Weights of a small transformer language model: 11.7M parameters, no biases in attention or MLP.
Each number is 128 + 32 x the weight over its row's rms, rounded and kept within 0 to 255. Layers, rows and columns count from 0. Numbers have three digits each. The size before them is the row's rms in percent of the matrix's.

# layer 3 MLP gate, 704x256, rms 0.131, rows 95-113, columns 0-255
093:170120174082120122148109132159186082156110145105133132033167117109080185167072105127126171129136149148092057188105134165184155103096096118148149138096083164106166123150150130144121117092142116091099148092167127150102159118115127109100106133151139186094126136102075156144135137109088091154147163141182122166079114100139143104127157144136117083132148127065153080144096143127061155095112189149125107174098137099072227139186064161175067081101084131123116056120149142155154097164185169132134124127143135180147169130118109153123123081090095132157157182163143187121140107164118094077092171140140103195173138140132104150095190145093161110121104133159112103124108084138171077089134155163157135139133099162070085148156148122076093148166194172118120130103128117094122148148157151
093:117172148115084141074145138165125169110137156143118137165127125121119106098150121095115124200129131124140169154139177162214130170156182172127152171083156107142175170124095110096119170061112121083087130115149142119074139149126146189157095127069137141080170112075093145099129101161094115159103155156152094113141171134189128121131130112147117120173135102108104077156080179139125073124107093106114105146073147196095132127140129144079140130137102113114090160210165121134117084146175134133197175117137171105146170166104191111120162090141084090116174171164167141097122091170119123123199060163083160144148078155116054114120124149141147132198133076215132096092143125210134088097135137125107091133089123070149113125157130128142153133134138141057126136116127180138106117159135064
113:196157177086095113056158135153119124055097111117134152095188167100128159125164161125105069167149148104119191161166105090115134142165152136143127151117171118076104088122140169099139069137116164108112130123141151086163126132119160073072147108195111108146166123133098200126111085166118139131128129104134136129131172175094122123147165119135135137144145105078130171164172147150116122099086100075124063080082091083104126163119125124085205134116167087130108134143141134157132045075135152101097150072105198188121199127145054054129152141134112134161158166145134153144119132080118131120122156162111124154144098134140107167129102145107146164185157130146146128160145195192113146150153066084133147176112129155142123196179065130121088083119139155166107077137128160123135186146123179
100:128069133071123132145096117147150166121120170175131156161103165138130117098156147137166108111102152125092146076130070130119105148128113144178088121135142060106139160122102090160121120126124125117126117093102091149086062110155129120121070130113159098119186146145116147127174147061151096104160163144115123072131138143115101124160195145133133111139151121128078098185112160115173078125127105131179155100121129112148159052114121135145100184118138095164130146148161120121151048084081129065153143134117141141014160128098135161196142116115169192132201074091125185088168140134100114111151108142177115107096200091046136112155167121176074115096114154079112235220110147200128113090142154094149135108121109127150119125128148161146175117147167110123098121129071132100106123171126126
101:071129081119184091150096121138099136136066130055154110103065140172120122064119218157124105146073129092118169090154087107132151144159121156145117162122103185104149125111137179134091132108133191150084147109149103100083108115122128149098108071136135092116142082084163115095131116102164123158129064113123125100114103156076116093147177153157095102126073088112137134092171169115098078137094211128130124126093139109081116138124148127093116218190103093112173127126082058102161126137122181058109128164121149064101118111092136135126130089172128170166142147101149130133100103117146077116128144180097154136131147166151073113116094129128146125180152072148155091095151099072169184112108153117104136098094081122183057173162134098116129175054129127116160089146142154138152152124162190
097:142172149083165211063080132088141071110111129150113144156118116122165201175132135085110155124081144116114131155112098138164112125166172167127138146182077193124071088107131112131072118095100152061167111087147150161107046124158091118159146085144112117104203187104129118113132133177154149115112197122108172112062113096047166134077168145134161128107148114143105160153222166123170100133133142136145107120128102084115094111109140136108105111116145126137144197107087163101102156125111117145171170157129141115100088137136182196151118153086147134096148129141065112120092153157125160135088106151143147146160148152075073102093147117113147132172148166180185100092116147099141124159198134172173116143162190104100136186125088136136103122096142100101141164114098107056148135098113107
097:094067106171137109122166193171102164089117059150198138176118101103150097080137154119131130130137137092124115113129102123130226143134063037136151123122117086144156167158101114089120142119101104136096137144143132142083099100202177064170056092100111166134134142114151131095085128126140170123164147136113152086123089126089121126104124124170090175165118119189127147123099095175118136135144128079110161094116094196118212151114135127133180141152104105136149151158108185150082123124139099101128135150143129131163137213160161076130093097200079110110081124138181176141133133119131113101091120144094098134170112141061159054146100158128144147130072117182151176174086140144146134137153103146172187102145153116114105154188127147137136091127205115101118140160092096128167097147172097
105:066097135086128144142097121134064141052104086133135158097093166188116193130084110164029102182109183138148119204176116083129116134135193104157118077153129139098103101144111107145139134226138162136172109079088114092123091070166104132148153123158205164115134135123162160131086142139126082144136192102085146157071111169132134126101137088165199122092084123176144077126126144156130098190125121106137108169117121130162099142135125089124155163117178123129067132125128069109114102181134124083143167126123169181164183129141144134116081134127117132112069123122123145136106108055095099136065158162142156126165171089161131172114129105129195126120200131101091149129152189148108123127119085107124118114144116151136114146097127144110077121133139153117150113072146117132153124052138189
099:182112045091099150145115087170159097151129109122133112173130163129192070113155155123112109152162134129174148091135125160089053079110103142147124099124061052157157157159080099139165183114202186127133155116070127107141128099123089145151085114137191112100082168152146144089070106164110150110103119099096108171056124070097105121130148151139095080145138070111143153122112135117168120149117153103127108069204132142128120136115134125126081138072129114120070102138119195085098135089160134139163146190123124112131099185155110105102121194175114131141126106157136144133129135108085163159144101165077092110098105140083140124114133124118166133112162178146147190131147098092159096114175201088145110062117117148171088150149149095119125126121037117161070121140139143189139066151124157
100:088128103110167115183092166109140155079148088122140150140113106141109143087121097125115125154130143111114129205071155160122193099050203071143133146066159071108164111109126136062149123121157158212104158072132129122120161085150083122108135125153170159117111143141185126102105069182098126128131118169102066118101125129147187154098050120156164114119127159194163130167074149123118143111186101071128164132132147151213127090137150124138132199122142172138146181117122102130131099143124124088119077148123105156194122152075129085132085089060119104120091110120183124144178153127084151089086152119127098134119148125099114155102141143165183133121150134090113202114157096115112142070089159136053120090153117094158082122101127124104177117140137149198109139064117143153124147088105128
094:104078121193139124115165152155113106171081071136161143111160084124139122116080121081125161146137084170135157127089144085141176141159083100126097037124135129146138131169113139092122143161125170127108157097107110081170145134089149136102107146130133157133096122135062094065078113111129153142137134145189194195137129076135149177143086091112119122098124103114115119132152131140142167102136132138176088106088119093107099155104134167130090151113090175120177016109145143081126165149079176092048133143116118146167094144156144202148108169150079144176162139098092120150135078193155219092109078114102119192129124143129127128113129122107094163106121093119132143133125090173133129166137141144110118094159133054094142063168143103088139126136160064112185162183182123105151088140080175
100:095134174144118140207147113153155126169112122083121064055113175093104152109156100086124124144095174129046079153053140086073133158120169188107194101110143064116122132097091124154171134113158153087147105123087118142163157170137152151110172117089127149094146160119127139120080135164169093190151127136128109120151121090160160071140067153113135146136122136089134107175149154131096082106106128139157134121121095136083191120100115120115103087158197075091077178090137087125085131115119105117126126127080109094166059149102164118113142131155123105104112142127121116134090127062111131131107150064079138158125176201053099134096124136089143158130130116113166103119122133157056155101141156087095149106166151131154133111177150100099075110166137067048086115088152149061114172146082129
099:164154116158084134138075133079177108126199118134122091117126174190103123136103157195089077125106156147124120097154128101170093132118142077091131090081137122110121102136209085137141176141136143121099114094168092180123097098159159088151138123158109130081133122099085075142070107131098123119119087092119133088141162123131175196174170142095141144105168160183086105150121100140114145167147176119064081107119112071108125111155078142074112136114086125081110126111122135127152139047140123117119135149126130128153156155113182109137099118133167085080106100177165103175076134066174119135156071064167125151130102197134214142115154170168139126089111078158111082174158176127091135101102048141080119137123110153078155128107087138171100077122202067102120135151142147101146117101141119
106:077112112123114118145057119123144158076148099172201166243085055149165134114104172138156160154130167121114086166122118124109060056113148066108126134146084118152119112072073116140113137176152097137112164155164093116157093119169135073072097109152160154133108133177125166135139115144159126139119092137155135100151099124169155150102123204157115149126145123145177149131188077094114126085154114094124089113104108120113131112169129133144059141127115106148120151108132080083165127145126140147117137180086100077166140139131062111115077120067079160130103155096160137091128106110135109067149087141109108138165103103095123162171139083149084113108151185136179150103133168155170162135145122112112057115129136144079127095182099048081136113137091130152095168160179165171163100080074104
104:164108101081101172120220107171160107097139125140076115107135131081073164144051039134091151139134133100130136128102100133132114103110140116155137144169068164105110154149129083165148148095159179094071135064170150124159084153166168144122137100149113156170144137109203140098127135118132141133078135122145076096134143114059106158123126111121134079182096110146185080175085073124135075127104143125149102170146082122179186104124012075092087127137111153162148166119146089146103194173085195080095166134107117157095137111094098082179137152104108105117125149141136096151120093100140117146139088141072105075142138126124124175113146074043105139109144091148136124102129133129132118141100185175182183110093137138097135086081119089153128140119119161149078118153118118157165127123128111
095:151124159152219101105133135141201139061090101097104201106123156099120171103137133167125061163091176102151105130173106078070143115095159103178121158080146145144139152057182133126068121114103152203122090134140154127133146130113124118097136120136178149132160114100157134103112109194069141145123132139123123096108103184144119151073139121164117138172072069145136172169124164146177111196125132100146174114157137122124119143148125080101166167135160193140136180151150062181130185058151111110173133113100137116121145141140056117163114110118069159147117171096050210181118140059170098137086155119133119190078129180138157140128169089104154137113165145123095105093117146136118128135115120139128130194147128112154121149132101172116145174137183138134111111163152145073150129102146132
097:108172187117120191123155058087151153113100124144116163127115175080117115132183128122117126134099120094119110053149165098127107100213127137161157153202113084097078163128087071141098167092079170055100149119092177100107147103176178070144078131168121157140167112110162123135164093100126085103122129056154106159085177150135086150129116109121133126122093163088159102074138129148129103128127177095126103135103122127086090109169109112131104156067161106148103167134170138175147118110184102143112118155122145094181157116138131181155112124105123152087171136173140111128136112132104155117169044085074129136146142123131093152117135072168134150142153153158167120153151149134125148160167200138174120134086050079157132153067139121112095082108076085097084115133086117155105054150192109
099:116087145159038138149138163145116051112116143146142109091132175115130119142165132112098073137089066156105147130095092170106177090126110127110124113127084090140100107121157136137120087163142149143075123103103115084182109089149130122120169145090158166136149124124165097088107096220108091152124107117123157079129129169164154131096108108057077104144107210141151085138116069091187050135137116132208092139103149092156135094119166153133109094122152069161133134163124165143144114128096135145158136136206150145136129148133156131123129166104166077116128091098131109156122091150118115168089124125165125177153159000138188087062075139174161123092129177194059141135133086112124139159104140149150156122080182143096127088114132161150182134136153082118129134120088133101151171117126142
099:140147135088088130069148078137140127063124065109109123125169067190133068131116071115122037049072079113137099148103045122099145090162111161182096105100144118151131168143162107169136105117116116086049117148117112122154120112117136191136187090169162174136147107122094128098118127142114147127135150150168107108108095165100136122090124121101091159161138104179182088149137103138091152117160155115139115182161116157081121144108080143104179118099142121149096128133089156119119101228111088129161141043167103128094124158160124159090150081173100127126106107131116131114135140157188162122108084094151146119105105131119101121101179130097131129186071148137120097081176140152147148084057072082162202122145121112098109137136178154125131117129101151110104153134077152134173077135077073
# layer 3 MLP up, 704x256, rms 0.129, rows 95-112, columns 0-255
100:085091162133111209147200139149113168094147078156167127148155152157155130092148182169154069167075112114137151106151098102130120105115080157145153146144166123052111116125101078098126126161132101124148171194106132120148149185134123135177126129128080130171146152207108156088078068118103079104162188114093084086080112101184092106114152090154162080124135129128134114081141120142147164128129065106161097052099132177184113139107128063117122164177148072142135154119110131129119080143143143140149079156169137160150149182079125179146111172136122143073091129146160109129058124137152099114166122131059090108095131123103112097097127162128135091159082072125194150120200097125191139153144126087136159126128091136165115111131102178159126128123143124094139138210095102150139095075115113
088:132150075171150163191077129088126110144135100134175132164158099163110118148065175155128135067124129185119099155150152129073137102054097140098130111138091134109132125088110166149124066193165130172111096157157112092147123124116132088130181184128077101087092163145150116138143133144210120142183076105098124119177097109104146138112156178102133141096103164156191128155186167103080123140151134128148162129135137127134094100137146120147135125143143149139098111096081148163141161086134132136148078106111057124084153117157136102142158112056117107128106106087178138181136120105178132120128179064140087142115119098101200145103095108124109132076065146137119093122182143038099187153106173144108126204145171219090148173117149174112077132130118153177123118120105096114200164111122163
112:120165113129154125108142141130117113104157109098125116081143184129114104111192108117105112133147138069099168108151115138095185144110127177152147102068051146085113218121119216131111062164163198085035077155149104121121135120111096090136111119131140133153114130100162065148119132158148165199114110120130176093160139177117132112133208143109068112087119065097179113082155054106148154124140112108169113128127107093111129147097122111069155094127107101106130142170124158130167112085159114105081096082109123138120125115128098072080115125135119046129120173158092137087187181056158116176115115137095159126145089127119160106119117131141107196142180122138129110116061194093192132162101108141140136084113147113086120130135097154128119093098150093128191116159139189152161122150116150
095:087133114144144136164127094105121118166141118145142133074151127071111141168180150159162068174100135114076128168114079108109086168129101101141116155129097189115136050123116192088153171127146136138168182161178115111111140116127158181121188140080067173174134091152088163163116116163172136134100162112119130151158088144164114146116139139110147170102128134147193109147149122078119118144093155135134119116210143116096126124156155089162076116121092170147145076137065107139152173087078109175161134118119130086196062057127137099094193158156109157178124159136135082112126160106133098141171130102088138100206067171138126129101081149100127158074115157127148092149120110173150195107047115160145187125135098133088122123104053147107088127114145099147109200108169127128166145128086120
099:141111124099165152135076127118127103095084092104129151117097172130091146068101148114128081116142130074125213132158135147102154133184150179161137121114147123112105139124189192169065118138175149094084092127140103141123151130089116162130094116018159089132130121088118111116111124120174111185097091094156100104165121149107106078179204134123088127153069112132137125104130164161088086167122154150141167145123108085055119110102099143083156144122126104089191052089130109122167120166136194091143122165079165041105133048112126071123144123167183139104143146156107121131104076098129114128133153154051153130118148169184055092119128148120096150108138101153144097078091101061150146199107127108147170124105125102138109162149106122091123136074143132125143107125154176171123098128129177
104:114084149138089106153159160146100185121172098137099114125137136132078113082133124155108109104178128180122089089140152086117153073102072114145105104097133032095166155116100175102207148144129114164133127116115105122166204109080146144133143187092161148204102121180151083132143129061118078112135087079191093114156091182173122109176092117173124163203164125128165075137127075124076125137167092105127147060180128124162137158059145140128172086135097117129109106137172130166141103114144104152134114071108133165134176143135117107141120107197103115087135135127163147124133109048171148104128129123150145128113121107112132147150126133125086125111171088171101091153185132132118169139100119078151107063119054156102162112095226146122098169196128159133117125111116145167096139136125135
097:131081090147131105132183116086170126122087122159192143178129150133112171137111140127127136145127119124158142081198132135113108170116108074112081157147183094107171155113140140140144142125092128130144107102115136152166143096129098144106080160116087119166133108117086166113093141104093156158105169105171073095112147090139196139088164068176074068163086170135066137127150084186167153155103151182125188074154160112169112086155124096079162075110192089114087104130086136095142091097144154145151121146080073105184151098130120115148117126130201112109115148114116115113080142100100148136140122180167137174110119128167139188164108138154141151161155140094103128173093103129070074091147099070107085164121077112136099137161056160090133134102113089188147089131056110144049166099097173
106:152125110191119159141052153161145185104149062114088153106111147115137127146047093122078106157132074114098081157079176118186138099179087156074127112112134116152160171092067154130131139152147129151101113157152134136169155138154169168079180117109112160132135132154106157132137132180151090148025091084110159131135135165127090090144163065114228174195066146134149084125096138095181136122171116158121131153108144144106137172086091128096123094106163159133097120098089142165113094123150115124117125127148174077110131076132105161135113138164144142104152122081118159151094127134173091092127110142161084085116118095103149177091123146163080204132151119164060093077117160158107110152048129127134086131130137153072149119103108119144094108156165110089152138111121152097127143065096197
101:149118061082127160094120117185135169152184118160144133130243170153114164097182174082066100144139151110132156145109136150107111095114147092111149098155057046141140135147092118160123161140161159069129183119088116181190066133160077142118132148146140120128139149081159095124103091144142098153112116142117068211083115109211153159090140161141188090139152152151152095101150157147092113168095124087170142149118192077133112142159138144104087220122152121100134153126136107131151158103159094083145120112068157132109122138145177126072158115142124160126124153127143159076112113129029155132114084129157150130136104109164111148131139133077153187134096168140123134055166128132135161078136167094107162138132091142174107169125160084130136158159127104112120144103089116112068123150119165
101:170148149063129171107126160110152158109175155103135155075124146135128033112080158135068096138143170090151100097172113148140100116081143103141175131114064161136157136125126106076154089150131119162098133121137125083153117095121078132068112085117167177142137127161125095070163095120111149159083176133101100137087109124128158165116062185062166143116126128187122125182121157147091115100159077095141090132111116126190161112089132168100170121155146132125112128103168105136091100139130100112106109229072129120080083148148115057169120078114115148108132102116162137080143088150137177058069078144110104136083156116116111069194123117124161125160125101097146180111119099158126150144197121083148067106211146110081151100121120104164091132200115066129141157129098138116121116102109133
095:099094127163098125140141082126154134146107089136163133138177114100126105154129118116160116102177008179155172080070192100081189156140096099121093179112132117138113108193145167114123103141112134105170092115107110104163144112048127104123123195112115129167125142123057126094099113080137199092110112161092181111099127120133194155140048078146125130093067141127102101165157159070113181071126169123121119150114119112147111181147101140137079159134129125094136067125154137030131109121113178078107101108131130103083104140172120157062118151157134144171109128153111111102105101195151187124128077133095133187099086181139109117108131074083121160072139100117114137141113139142148137174109113137081152110153149069080141110139115072150158143172137077137156122101153133160161092133120134
100:170150073112182100094054116094160139130101184118113097128116112126121182128149146191049120143129131115127137173154099123127115058128152134116130135135151172151101108091178164131139147086144154111101159128100172092130134150093160122156115171187140109142130137126178146094184122116090132166124107096166140109132144173132129126140131160116158145160105139132111182167095184220131149140157102125114157155115145057129128126100102104071158126113116179134110139128080125160196146143125151148094146113136130150114210122148087127089152173135107057134186164106130143151193147144115155134160099103151123127169140060224123153175103172147169143089109115135117120184179155128102118185084122104124089099094080201123108166123095191149119163130154179119236180137121062127112093103163127
096:071119136137110073145126147097155098140162139094123124130120136071101149136122170145154132192114066168155117101171173117127067124120143061115127133117177083137091141178169105199077160104113128182130111091185146166119173100163140109178117107154069159115094079146131103212104123146092159097132152102140144073059131109124140169127178114142129094142162141098041098142146143187099146187158149126114129107106123098102122128145114151143092081126174104127130082107158166159165115070117125149120103154147086138160130118161139097134089172164129152136093097159165174166106127085107089185178056114063153140174121125185179158110108160164140156082114093169124103162133122128080114109121090088066130124117112084066132105080067134113099113118175094132115139125137088039142096102159139
098:189114137122099099160130122140118072125176155148114119072121179110169115089131069065165119109170115150104068097183144138131143181140130186141137118109137116117095105160136219138189099091101111096113137142105137120155173159126165154185118111151177092118095175100100129096158181111061025127134122171186136116125138169086110128130138158139135093144186121085053086122096162139128099125149126096146124168122171143142107133106150178158159102166119098113106142161149179157072104138141087138147138103159143088096105102074120183127195130189198151152142073128125212139110173146122098136144164117171077099145132170128178091066126141163114098102095130109101119150119136156067068103157144116103154113105151145133105101129184171168096119147111090119165136112168116097106064105148152
103:152110110148136110087139114082128145064067098113111171112113097154135120157140153104151129121109079137172168150113141172109109157136110098135141156185101170120094128085140154154074116159130126185161072137111140212126134114160109057105106077162069146075105165063086147180127137115137136127160126078125118120092085107092136063117138059130132059123155146131094120102150160196120120158172119083081126113199146076129118089129109118169144078201146136147143154161165167094151148133102106117129169129087132150124164082152153150131136127135148119170125111102154163078110134109090157124232137139152081184184138058093135132089128132080074139091135145138117138121183131150088140116148058128100117126159125034126073145129054116122096183144143130090189169120161150154110131119119124
097:122105101131140162126154152081106142083114100107142136141153210074203087087113134123107139105142103122139153108101118118107106139127155091120118099155238074153134144174101179082093100082000175146129088158094082122151180112105119119120134131043081140137095080199153086077121110095081124141079140115099149165137137108135125130122120112098153122091125166142133178140154113084145105093112154149138102129158146156127132102121107122118163163124125168145095085073108150112119119131100065148153146132172133136183141145155096208105136105151124094105165115182126123120087137107164138078135109170170160145144091145122028140125148084072101147143148129097136089095113152150152165143145132141083134112157119104164112125139176146197148163118034106078140137126099129160170110126043135
096:115175176151123148079106056149105101112109127124181139127113102078155132101135208143201121135129107119049141133179094103116105095159115147114169127109145068118174138121129137054127084107141088109151103126089175161112127117184152078088149113106121074145101202150190154112131077125127085106155111094123154148111087115185148119063100159118144126119120124118083125070127134076148160128134151172178128138124094096046194108092147137137150194075099094080167128123139142134137144157134127178141209138116137157169126116132130120091138165100135149130157136108096092127128148116123192144125077103137160117110106134175101099160142125087122116097197121126155154170112122133116093116140131156119152140171059123137187178133100040162132092134164048149200115146121083078180106138173127
100:108160135174076107133052127100094128142124136115100139082090176156077118094102089150054101187113138101130088093062148086147145089166114089146168088172115168141136158176118076117191098097124143107088128089098114127142134107118114120082130059104094102077134124129090146103093107157118106147047156132122131137166126142179123157128107145136122132112141134130116058185095090143181141133131137125169113166162142138121105140102142110119088144156109166112148116122194177104122162098126145088158167124130163092134155120102188160054135158105140102100158142097091089139186131193107188134167153106147115150119145066171198093082155149130110112114135099145145120126093108112090174129127184136198149123112127206150152143224102094206099107142188120095109214121100107134099133146132123
# layer 3 MLP down (transposed), 704x256, rms 0.111, rows 95-112, columns 0-255
104:113136117121142186128099159117146176147146091161132065142106169085105161115117121177139118186127146100148177109150179069146107106153129136136176172098177095102126121121089112077117122155093110159163094142108114118102160197085180139175147153129081121120159130166146132112091139115119110138147135102158125141110169168132086101184057140169174142190117051138165123113150168127153103151148086126126094115085151149110078146145110077103166189132150104115094218102121127124160056140196162080134118164108060049163105136107160162137118161068140106146121126124137141144063162070130096172160113121137127133134112150152164112123094146135173173100110128149179125103078127085130122129139110113144165142147140123173122116109037170095175083154102121103145144202107141179176033154116117
103:182089119078138157193140115145196142145122101096134168096090042141076093134121144077130152083107100132092123073160031111085110089158120101148048127120070169174145166101147149117126087148157199113140124163105087121173127136138148082120149134137120156167157145163146098137125142092147081101106088126147105143118128183083092095095112123161094133110125120192126200132138130196099134129145211123099120143165101079069098139129089087143107115104168122191072131146093117213125141105070107119086123114179086149092116134121137110142129140172105135088130121091094123092135122148091125134106125084116092208127159152110165111140122139115165145135119182061168126170094144093119182140114145104107143140163172156187149139132070161120145089113095121151106086108103167121090184104105133
103:123144132076166135083167128094099125061173081123157094116134170110128119188160151121075063149172155070127190102139119143119136131113135178145114120066120110111165160109106150126121151159222204154095123128213121142101130147154120124138167113139114123160093136111123125115087116168099140164134112117089133117159150136108077151123147079100145109076168147091127161101155045106139154117125112081155074121167138067143170156111127134097145172098102121116101093166164152123160069140166176121171120084098146154138178156139113069108116162133169085142093151118125142086186205090169107137169157107119161147097102141120097137102081147096143017133196136188146106145103165116160128167122104104095138164180138087066131144174129099114156122079126086110105059119085136102154127123139161
097:145050111140080134148056111189127131154196076139104050093150130038125130160059105115120154151164157164110142180140142086150117126138150141144085169076120158176107103133129117123157189171099122122132158157146138129152157149119121133081141101147150191147206137124106131137099213133134120114162157117070078160123137101140140076148135101200121137115132051125095095116144157111109187123100158117167066104124096160085077139160127176103122091127087189163139175138133106113087161140196137108108111108078099144106097117109156144126161153103149131105097129124130139101136130185128125141088105055136145148167087170107109168162125146103125188170121116121059115107062082096061181162106098131142148108165144164135122088137143103070116124136100119112091087108182130122112164124178098
093:107122142117168140109112202128134116135129161152083150124082130142104117108093149154134129125081205143116147119122112134105092180211103192115119115158129107127130178098102120203065127120110160115064140134170149102095147117096117150135154134094170160159087049108148107104168121134150130155116071155107148142108092106103078145100131105130119120169105140151178136055118112078126157154146183133142133151137152130080150123075136119089130127189140113133099111104119132108158105151111184129129065148103138142115135104100107100114128156115176126121138150132125118136119141120122095121120125155116160168081090128201091126102126136147147000146178094158179121113181120076140082184112109109141159111128136124148034214131158153118092144062158160116153113143149120097127134116120127
095:181151108075116131122108152114124126127112092099185080150093140106132130159096095122122157103173159123169182160145071100108128188116146105133115123169166112187131133101119193093121128098162103121097084141130115127184138125145152142112134117165125126111172114121110155109110170093133140112126097199131186178115119176120097190173141171133142118129141108140060163105185087103139181101101076112158123143102131122154109078159105117133127126112082090124153145187124091124170143140140095095123108122086133132128152218179122102139136124142068126122155132118173089108138130091132071128134129159114176130106122065113151150103091156114071255118115060157143114064089085099129143126132077081177149075140129127133181142116131140128084148163147110130115139152109169134098185061169109
101:086192047131112126073057092116135128109114134186181101162149152150137048105140127099126091152196108147139110135140127141117098126162155169140078124102161154050081117124140168165085135132105146069192113154176144114117143104137041095094173134116157187108083095118121119111149134096148137118110097158145114158094155126157130118121178089143115108122157124128074102107163140075198148102158138163121097121124163144150127103157145120072141120107180091099099121118116094162150143106106172170125120103109114096082098076108177138127140077158155099137133210130160091128125148148114144161216101107075108125128126087115166125113108058161111126149101156113076148139099121044112102136131117168125105113139159169070030102155133088163107109124090097172132107148089107135101180113062158
109:141104042167124152122068141191189188168115179097109090112136141091181123151094093165118125166110133130113152158100158212125122098150088133116108077088119149131147180115116159126137102114114129135082138179166183139093168167100142159124113135153104071141119165099067111127112142155179195137090137151155135127175139173134142131141121105068182123165143150137132108086123108088169200194122162161139129097098148143117175170047181154112140097152144094139128126108090126130112155131146142163104087111141138110119126140107062141119111148161169100116132090098140202148170154115175167110069131167178098114093094128064168143117117146211116118112109132134125065137162122105112119111121194090092113117144093125101199133092158081104126152090200138048121118143098121105162104107090093
103:175092103101125158110173082184129149175126078181163079152149124150117136153184137104111063158177075096160131103135169178127123063080194127135187148136055105130134111118113086129127134117159172128194151112111124202162101110159110103126110135149133122154078139100144160091078035143140132140144106132105092183086135111166119170045115142133162110140129108139109156088126105154117107152119134130167129135132137132094145130099143128118128152114130150101111138149145158124135174026173117094137154131093188101084116091133106069094054136113130163162093157167147143111071097102081138077103118171136172156127110076159110121122106080104168064109148159166147157097217130172132140096167167057148123105090151112142140196117154120092144101118137142082112101145129113161133067151141086
099:148161072114100052133145098149108110137107140124163128115082156143104158164127142160134156133107115118120094123130140116184134099096177076154100104119135124141172178121131135152116108138120130126135161069115214197152132119155212154149131120147138137105089123163149127139170079102110219116135128113136104089085114149133129148115149123133071094115151026196123172064107099172122058156134076083128196132112112121122099136113145080129103121120139145119180147140134199117123106106134131076091133147152128059150150103185129118165135123109135166139097119131112135152131217147170100111137147125151203182091113133164119098153062130114078161154121117143189147151185140080137143106104083070098147119126146179135083166144165157074187078119173153134124163155064111193106088117164112
100:191107141119180146145210137129131138168104113147104144171157089180124120119143138159165098139099113148126128079136142108111151120135162110122069095197101033139129090131058143083132101135139135119142099109159120052164160119103204167111168084156117176209111088123066118062071137129137144110177100139111127113173113135147147119142064115162152139103100173119134101134165135157148167138145146135147094101170123110082131203102148148148150095079168150102175038099162116110079126114086159108109136141131119140107132143094090113082151118168172158148080131102095074186125143144103190133118121128145144162128107159152138125114172091122155031104140082096116108147183160180112127153099148147055129099113163098135169125139154113124146110149148041108139101149155115119095155184159095
099:100137142101171079125100134133106072123121174097169127113167137110111167130095065143075117165139177149142144161150123130124080077091078171144113119117104185113083127161159181126084078139113165093140145161147122074080162142127177140161101155136128108138114111109141149111207162117140086105078111090058101156115072126114163102094153142122123158147114079121092138146090199092139144098127121119125125097094177114169121086115117085062143103143157143111137071112068102144150130140120142102099135081113181113154194107146084157131099128134106077060112139166112094105158093132096143086141112127171053147145071069148091095104147111087116255138119090133106090104114103102142187162099160146145096098099163120114142167148100172081138107181152146136131136122071121136097112135110127
088:125093164071172148148144106122148111163135161165192137126135178142060089127098121101138172097134109147169180169104143099174114110144132127111193163081070145147136134133145107154171125107132137123060155145137175143149182136117064104112095146096137129154081082137130157153139108169157133099135098158093189137126109081127169147126152155145121131025120158096102102106120086161151155130109121153141118106136101157138137097162161140093133139166121152129091167114116111158083100075127134137097137129149159146150094100101166123161044143140135108144121138132203184112140178157128105139179108126194124085145141164159111130138098111206140000095143100160126163168140129157111087142142139156107134140116186117150076147053093098129136147127074132168234125083153106147172101154134117
105:183179142093155129138145141127140101129121184107059131077158122117099123116143077130086117132150101092157107150137128084099134200134053150138106151082130072056105143127167171159148106109125134152139149094101091159107160136139139142180114131140065106132127156118113070166143158157102150164141105116157148153087104169111119104123103019141121154094210129039133123121073113058089071118113171121166153140119108157152081133119122094122179135167145129133134140135154128223109153108073085098129114122182090137165134107129082165149136126161126153116091162118158160090135128116116074151121140090162130115133079156163092096119125136111160078185119136098073065067205134112163100117148127149137201115103131133162149136144159185179117080143134146132071123143128103058089158098160157
104:188187148127173055117123112168083139175146133125103120107130131141154108143102145153147101186085068157097131105132161169101107108155085126180111079138088136159085146059143105182069091171141104035142059110146147140157090151105089091084143083147108151114085139101019134133058091125134103175160137109091112148107111177141132113133111159135133122064119111096122100116153200144144200174152144109108127073128198127183122164079116116166120103118145127145161166142167158113169121136137151119145115097115169146163126113127108142108069154133157124110127090154181142089118119178105117124188115196136114120150157140125174132097124158115156118110115162106062106136103113097132107114142036142172092127153161066141180150163099139165093127136142099131202151090134179149143115144133099
105:123155171159128106147072136117132150107183105127111067152118049137102136150133106135136115097118116117168073127112157163086172154166131106148098189141136142103169134075148132128148069105107174148132097138100110116130138040157126142118084079141174087054129126038185084169164138142168203101127102101107120121156142104114076129116085082147117156160128143143134153141102097168145127118179140141118180153102082124139144136108152131137126141119116134090129128124148160140167149143188137101163123098126121096196088115087102145125110201149128112117128138132155134127138083117128119140158118177160120109159145155088125128089137168159102163136070112220129194117072130137160095091154067083186073148095125219183184078182167103122067114127148105157146116132103150202115133051106142
102:095163154157126165134160089150143124141187112115119171095116129138141153142159132063142184089148124090128131074130141119136168096137137136108159115161130117157130155152076081144149104055087130091161105138213182124098163106146142135125153165059134127159155115042150159114181184129114118103126105106100140184112109154125125156069076096147088147186087179143123109168152141120054160177122148114139169143108074086090165147117172142129166124145104160115081099108124157120159092186164138149051090130139092128112181104162155206122115102106153103163147121122122137121147165101079124141130130144130131118137204140130099169148155123140150023136176170148199135083107112143114126108174134123102081129186064124152156159079095111093097108136118092130041132172150120146149108102180099
098:141068138098138185156108114150154166139171143117197138128097155103168133145092145110138163150131075141135160130127102187077095115101129088146058160113111195171135103100130106134132121106156164136117144128130085066163140100108083100103199057169186064100090107146111109116159114184147129103124093140160088101174117109120136162085149129104151136179133118176127159145135154168143143174088158171130133141141087161090152172108125117125150133217141147115126111149158105141120102158154132121105141133126139134153145152157066153115085153148178070106151064179141108185170112218148188129108139052112143101153124059096130153137132144110125083146132100107160086087156115132116127146142096138075121153136114056088120090121248107189095124131126162161131103097087135142140171161117062